Each number is 50 + 10 x the weight over its row's rms, rounded and kept within 0 to 99. Layers, rows and columns count from 0. The size before them is the row's rms in percent of the matrix's.

# layer 5 MLP gate, 128x64, rms 0.425, rows 9-42, columns 32-63
101:49 50 54 30 58 54 43 43 53 57 44 58 43 41 61 51 63 46 45 44 32 54 53 67 54 52 54 52 40 57 71 58
091:58 24 41 53 60 38 53 47 32 48 48 39 60 71 42 36 60 40 56 58 51 46 34 54 51 50 48 42 32 52 39 40
106:49 56 64 49 59 58 41 23 45 65 53 51 64 65 37 60 47 46 47 57 56 60 40 47 60 28 44 31 54 38 52 51
100:29 56 44 49 42 51 41 53 47 45 43 61 60 66 65 50 56 47 42 54 41 42 39 62 45 56 28 64 41 43 61 52
105:44 53 42 57 61 56 61 50 48 49 52 30 35 51 61 51 46 28 48 53 63 48 50 47 56 37 43 34 42 53 55 32
108:43 56 62 43 61 44 57 59 58 33 60 60 41 43 49 45 50 59 48 52 72 59 36 34 51 46 42 60 50 41 51 63
116:46 51 30 60 31 51 57 40 44 64 31 48 51 43 36 48 72 26 58 40 53 52 44 55 40 45 36 57 38 55 44 46
089:39 48 64 54 50 55 54 42 37 55 60 57 52 77 45 41 53 32 36 57 62 54 62 73 59 53 63 33 52 52 32 62
095:60 44 63 51 43 55 60 55 39 50 68 56 49 43 56 43 54 53 54 65 34 35 58 56 60 51 55 45 44 40 47 39
095:45 29 39 43 40 49 60 57 49 65 55 72 43 49 38 42 56 35 58 55 11 49 39 51 44 52 44 44 51 42 52 43
105:47 52 46 49 40 43 50 52 32 58 63 49 29 47 51 56 59 50 56 44 40 51 42 62 46 22 46 65 60 64 47 35
092:52 42 44 33 52 50 42 57 47 74 47 64 67 60 50 40 33 64 54 48 22 64 51 39 44 42 37 56 59 45 45 46
108:55 47 40 49 57 46 60 43 47 46 52 66 38 47 54 67 38 59 50 48 63 59 52 33 25 73 50 48 40 49 51 56
105:51 42 48 43 52 45 57 33 42 53 31 43 46 44 49 44 46 56 46 53 51 59 52 39 59 65 63 63 68 63 54 61
111:54 52 67 55 68 37 53 50 30 47 41 46 48 47 56 54 63 47 59 42 37 53 54 57 53 38 49 62 51 52 54 51
097:46 47 32 39 54 53 36 69 49 63 71 59 34 55 38 46 50 39 54 68 45 44 46 46 62 50 51 45 44 46 55 61
091:56 68 59 32 56 44 55 48 52 56 64 54 37 57 52 42 70 61 57 47 38 39 39 60 54 56 45 52 45 29 48 37
096:52 57 42 45 44 69 34 56 52 68 51 50 34 57 54 40 53 61 47 36 48 53 17 52 71 50 51 52 45 42 54 57
093:27 49 61 42 66 42 63 68 49 60 55 44 71 34 35 51 49 56 51 51 46 35 57 65 56 40 54 64 59 58 59 45
100:38 44 29 50 41 49 50 52 54 29 41 26 61 55 36 53 60 40 44 59 49 59 49 57 43 47 59 42 47 33 38 51
101:48 45 52 53 31 51 45 38 54 74 49 55 39 53 56 60 38 45 64 55 51 34 42 62 29 57 32 58 67 53 53 41
104:57 52 47 65 35 44 41 54 46 65 35 52 49 47 47 45 56 54 63 25 42 48 35 48 59 43 35 45 47 37 44 29
092:57 35 50 44 72 43 41 54 68 56 52 54 45 46 57 58 39 57 65 55 54 54 58 50 43 41 53 62 62 58 53 42
106:41 46 47 45 56 62 48 64 53 57 43 45 54 52 32 39 66 63 40 48 39 47 44 39 75 39 60 47 56 51 48 40
093:30 58 40 43 42 48 66 71 44 45 51 37 51 41 57 49 44 52 48 43 63 62 46 47 44 53 59 50 52 49 51 42
106:64 43 51 45 58 66 43 44 47 57 26 47 58 54 60 50 44 59 35 44 47 45 65 42 77 50 47 54 66 46 46 65
096:38 59 61 37 62 56 42 58 40 56 50 30 65 52 49 34 39 42 49 57 46 42 46 39 63 63 62 42 50 55 49 28
104:79 44 30 43 49 66 52 42 64 41 43 37 51 61 50 50 66 65 44 60 55 45 59 74 34 39 34 61 61 46 54 44
098:53 55 46 65 50 54 70 51 60 57 38 43 45 35 43 37 38 57 62 53 34 46 39 41 46 60 46 52 41 42 43 51
100:42 53 59 48 55 39 55 32 48 56 51 54 38 51 47 42 66 65 48 54 50 59 45 51 52 40 58 62 48 55 75 54
108:64 47 41 53 45 51 64 64 42 52 39 42 43 68 50 62 62 41 45 55 48 63 26 67 64 45 50 52 40 51 43 35
093:48 56 68 36 50 57 43 63 51 47 33 77 52 61 69 39 48 44 51 49 47 51 38 53 50 23 49 49 58 48 48 53
105:26 64 60 55 54 39 57 51 44 63 59 41 64 38 53 39 53 48 53 54 48 45 71 51 48 72 47 55 41 50 41 51
094:56 26 40 43 36 39 61 46 63 37 44 39 59 48 50 47 42 47 58 27 53 42 56 48 49 48 34 45 53 41 35 46
# layer 5 MLP up, 128x64, rms 0.444, rows 9-41, columns 32-63
109:44 55 43 41 44 45 64 50 56 46 54 46 46 48 58 50 55 73 59 51 54 50 46 39 77 55 49 58 47 34 51 47
094:63 54 46 60 45 60 57 52 68 43 59 55 44 48 66 57 54 38 54 51 29 47 42 40 43 40 46 68 41 60 53 51
103:41 64 53 42 45 61 54 27 55 62 55 59 68 62 41 50 39 47 52 51 45 68 36 51 55 37 50 26 54 46 48 42
081:59 52 67 67 65 27 53 52 40 41 53 46 61 48 41 54 57 35 42 57 48 50 55 29 54 52 54 58 67 58 43 41
097:54 45 69 54 56 65 37 60 55 55 45 51 61 47 58 39 50 68 62 60 66 56 48 45 43 51 57 59 45 30 56 48
110:62 63 69 55 57 53 38 61 63 50 52 47 45 56 48 51 64 66 59 54 59 48 44 37 65 48 43 43 49 42 64 46
125:62 47 67 40 64 34 53 58 55 42 52 40 74 42 47 55 45 56 45 60 54 48 50 64 53 59 56 59 60 41 57 46
092:43 68 67 63 47 64 52 30 43 55 57 57 57 62 41 55 43 38 49 46 54 65 39 41 65 42 55 31 49 33 54 39
093:49 51 47 42 35 66 34 48 53 55 52 50 38 45 33 49 55 58 63 39 45 43 60 64 62 39 43 66 50 63 43 41
094:47 41 45 45 50 50 44 68 49 66 34 46 60 36 58 53 44 62 42 54 40 48 49 64 54 34 46 49 51 43 46 52
107:55 64 71 65 54 48 38 57 55 51 41 44 51 59 46 51 71 59 48 53 47 32 53 37 54 56 47 61 46 29 77 65
093:54 67 55 20 55 31 43 48 48 50 49 45 36 25 56 46 44 39 56 42 48 46 36 58 56 43 41 51 49 49 39 62
112:60 38 43 42 45 64 54 42 35 57 61 34 58 61 50 60 24 54 40 43 53 52 43 56 30 60 35 61 43 46 45 53
099:48 67 53 52 28 40 39 50 46 51 49 54 54 30 71 49 74 62 70 65 61 62 51 61 35 35 40 51 52 56 55 38
101:44 43 31 48 47 55 41 53 48 48 40 60 60 62 56 33 56 47 52 51 58 56 40 36 57 43 49 57 63 57 57 58
100:56 50 41 61 64 30 38 60 49 61 47 49 31 45 43 50 59 68 55 67 37 57 61 53 64 49 43 34 47 63 46 34
091:49 46 63 54 49 56 47 45 61 28 34 56 49 42 53 73 51 41 39 45 47 54 55 33 47 34 52 57 22 63 47 67
106:44 45 51 57 34 36 50 47 41 42 44 35 56 43 38 52 42 46 55 52 41 48 47 57 60 54 54 52 57 50 47 50
083:63 57 52 57 44 51 52 65 40 51 48 32 69 46 52 39 59 48 62 49 52 53 61 38 56 66 50 47 34 46 30 51
100:66 46 52 44 76 43 64 50 56 58 58 58 54 61 50 60 68 60 50 58 42 55 67 70 54 40 49 54 48 52 63 29
107:47 60 43 42 52 38 47 45 47 57 59 68 44 48 60 66 55 43 45 48 27 38 40 56 57 45 46 53 48 66 48 42
106:52 45 52 17 46 46 41 36 54 52 48 70 48 38 50 45 49 54 44 50 42 62 64 45 50 53 29 44 46 62 50 36
090:41 39 59 59 56 42 48 58 42 57 76 31 46 56 23 55 53 46 48 64 46 48 62 47 50 70 63 46 57 60 47 61
099:55 46 54 42 50 50 50 52 51 55 45 60 63 57 48 44 47 45 36 62 46 50 73 45 28 45 60 48 46 46 54 70
094:45 62 43 46 43 44 30 68 50 46 53 27 37 56 65 35 44 47 34 71 48 42 44 56 61 63 55 44 48 61 48 47
103:35 58 38 43 39 48 45 59 62 64 61 59 49 49 63 42 44 73 47 50 34 55 52 40 53 64 53 47 46 44 43 64
093:41 60 39 53 58 58 61 39 36 64 71 44 50 46 35 55 70 40 66 53 35 54 47 49 39 54 57 62 42 57 36 53
095:51 39 59 64 52 36 61 75 50 57 62 40 47 52 55 68 58 48 53 35 30 46 36 54 40 43 40 44 47 46 51 52
102:50 41 52 49 40 30 49 43 62 61 51 75 44 49 41 38 44 43 50 48 55 54 57 45 51 49 45 38 59 52 72 49
104:41 50 48 69 67 49 63 55 56 42 58 39 63 61 53 50 41 54 52 55 41 42 42 58 66 27 47 44 52 59 61 43
105:52 50 54 54 48 34 37 57 55 45 48 67 38 42 46 51 45 41 57 56 63 39 49 52 46 61 64 51 67 37 59 60
086:34 59 67 55 39 45 52 56 40 69 39 60 59 57 55 56 56 65 56 46 60 42 42 55 49 62 60 77 37 53 56 44
102:48 53 51 44 58 37 22 40 59 54 39 38 51 37 47 71 49 50 42 40 41 49 32 57 49 47 68 67 62 50 44 58
# layer 5 MLP down (transposed), 128x64, rms 0.625, rows 9-41, columns 32-63
105:57 56 48 48 51 36 38 48 57 51 46 27 47 62 58 34 56 51 40 49 60 64 49 51 47 40 68 60 74 62 60 45
076:49 48 48 38 44 61 61 71 55 31 46 59 46 33 57 34 50 52 49 43 34 46 55 48 46 57 46 67 58 44 39 52
097:57 53 51 57 54 46 43 58 36 40 53 42 41 50 56 48 63 49 55 53 70 51 54 44 54 70 69 58 52 68 39 57
095:41 43 42 56 45 43 50 38 51 58 49 61 47 66 59 42 47 45 45 49 38 37 51 66 58 50 44 54 23 58 27 61
101:42 63 56 27 55 62 31 64 41 38 42 61 56 64 63 35 35 62 46 63 55 56 43 56 31 49 66 46 53 55 46 59
111:35 34 56 75 40 59 49 53 39 40 48 40 35 45 40 35 55 54 41 60 48 49 67 41 40 60 40 32 54 47 31 54
116:54 28 58 52 58 53 45 38 61 48 75 28 53 42 40 71 47 47 47 50 59 52 50 58 53 57 47 53 58 43 39 44
075:49 35 34 59 51 43 44 68 48 50 50 51 36 31 70 56 57 56 50 41 46 41 55 53 31 62 63 75 50 60 45 43
098:41 57 66 57 59 59 62 63 30 38 51 35 57 64 31 61 45 40 51 42 50 53 39 50 43 64 61 62 51 45 52 50
097:43 65 57 40 62 44 43 34 62 28 56 74 46 60 49 50 49 44 29 48 48 44 50 56 45 61 56 42 49 54 44 42
110:57 41 32 34 51 44 63 47 28 58 61 42 36 47 54 46 40 65 60 47 68 44 58 66 43 52 46 40 38 31 55 59
096:47 45 65 39 43 49 39 38 49 62 52 57 40 60 59 35 35 43 38 50 42 52 59 73 60 27 64 48 36 35 38 40
104:40 46 47 43 46 51 51 59 64 44 49 60 61 42 72 41 51 62 48 47 63 58 51 65 42 59 57 57 52 51 67 66
106:52 45 46 63 47 63 58 50 62 65 57 40 40 54 62 46 45 50 71 61 34 48 38 49 53 71 47 62 61 49 59 45
106:63 50 59 55 49 55 25 68 42 53 52 56 27 53 41 55 64 47 46 45 45 59 64 40 47 53 41 61 68 46 59 24
102:43 52 36 42 43 52 33 68 43 61 61 56 47 66 30 48 56 54 58 67 34 57 49 44 36 65 50 73 37 43 52 59
098:56 60 49 32 63 54 52 40 40 77 53 48 36 42 57 47 48 55 50 44 47 49 29 45 54 45 38 56 39 42 46 42
103:45 53 48 41 52 55 42 55 54 49 69 51 46 35 66 40 52 62 51 44 42 51 23 54 51 58 29 42 49 10 50 37
097:69 48 54 38 54 52 45 49 39 61 38 46 45 43 61 63 34 63 49 42 47 57 44 63 44 38 35 41 61 58 51 43
103:60 54 55 62 50 40 39 67 34 46 54 56 49 47 47 49 37 73 30 42 55 42 58 51 67 43 52 66 71 53 51 40
106:57 41 57 63 62 54 63 55 51 59 44 40 49 48 51 41 55 44 53 49 61 40 35 66 48 35 45 54 28 62 37 49
100:53 57 57 39 50 68 45 53 34 45 57 46 43 35 44 46 28 67 53 44 58 34 42 50 68 43 53 51 70 38 50 55
089:37 57 40 38 47 61 42 50 62 39 23 73 55 52 48 65 57 47 54 44 51 54 27 52 41 52 41 63 56 53 60 61
099:66 67 65 45 65 47 57 51 46 57 59 58 29 37 42 56 39 59 63 66 59 58 64 62 33 47 47 55 53 64 56 44
097:21 63 43 42 51 51 61 50 71 44 38 57 50 38 47 60 29 63 53 55 44 62 43 47 39 59 58 40 47 63 43 54
104:62 44 35 42 45 30 47 51 39 55 45 45 43 40 39 42 60 55 57 53 53 68 37 44 45 51 50 45 46 48 38 43
099:55 64 54 42 38 46 53 52 46 34 31 53 58 61 38 37 50 42 34 76 48 53 62 68 47 39 55 42 48 41 63 55
101:52 62 59 35 46 63 64 49 52 53 42 50 41 59 47 69 47 70 81 59 63 48 52 53 46 47 33 54 61 60 30 42
099:51 53 43 41 45 63 44 34 44 48 53 50 78 51 36 28 42 45 65 45 58 33 56 39 37 58 64 58 58 33 43 39
104:58 47 63 54 41 49 57 62 30 44 26 47 53 58 48 53 47 54 49 56 41 64 51 33 50 62 53 47 44 64 64 35
108:60 41 53 34 47 62 65 50 48 42 53 35 52 36 43 52 43 42 55 54 39 53 59 55 44 54 58 44 62 47 52 35
094:40 47 40 46 66 53 38 46 40 57 52 34 48 58 46 56 51 46 32 59 47 57 44 33 58 61 47 63 61 57 64 50
106:60 55 48 37 38 75 52 65 39 59 56 57 33 56 39 52 44 53 49 38 49 57 57 52 56 28 36 53 48 46 56 47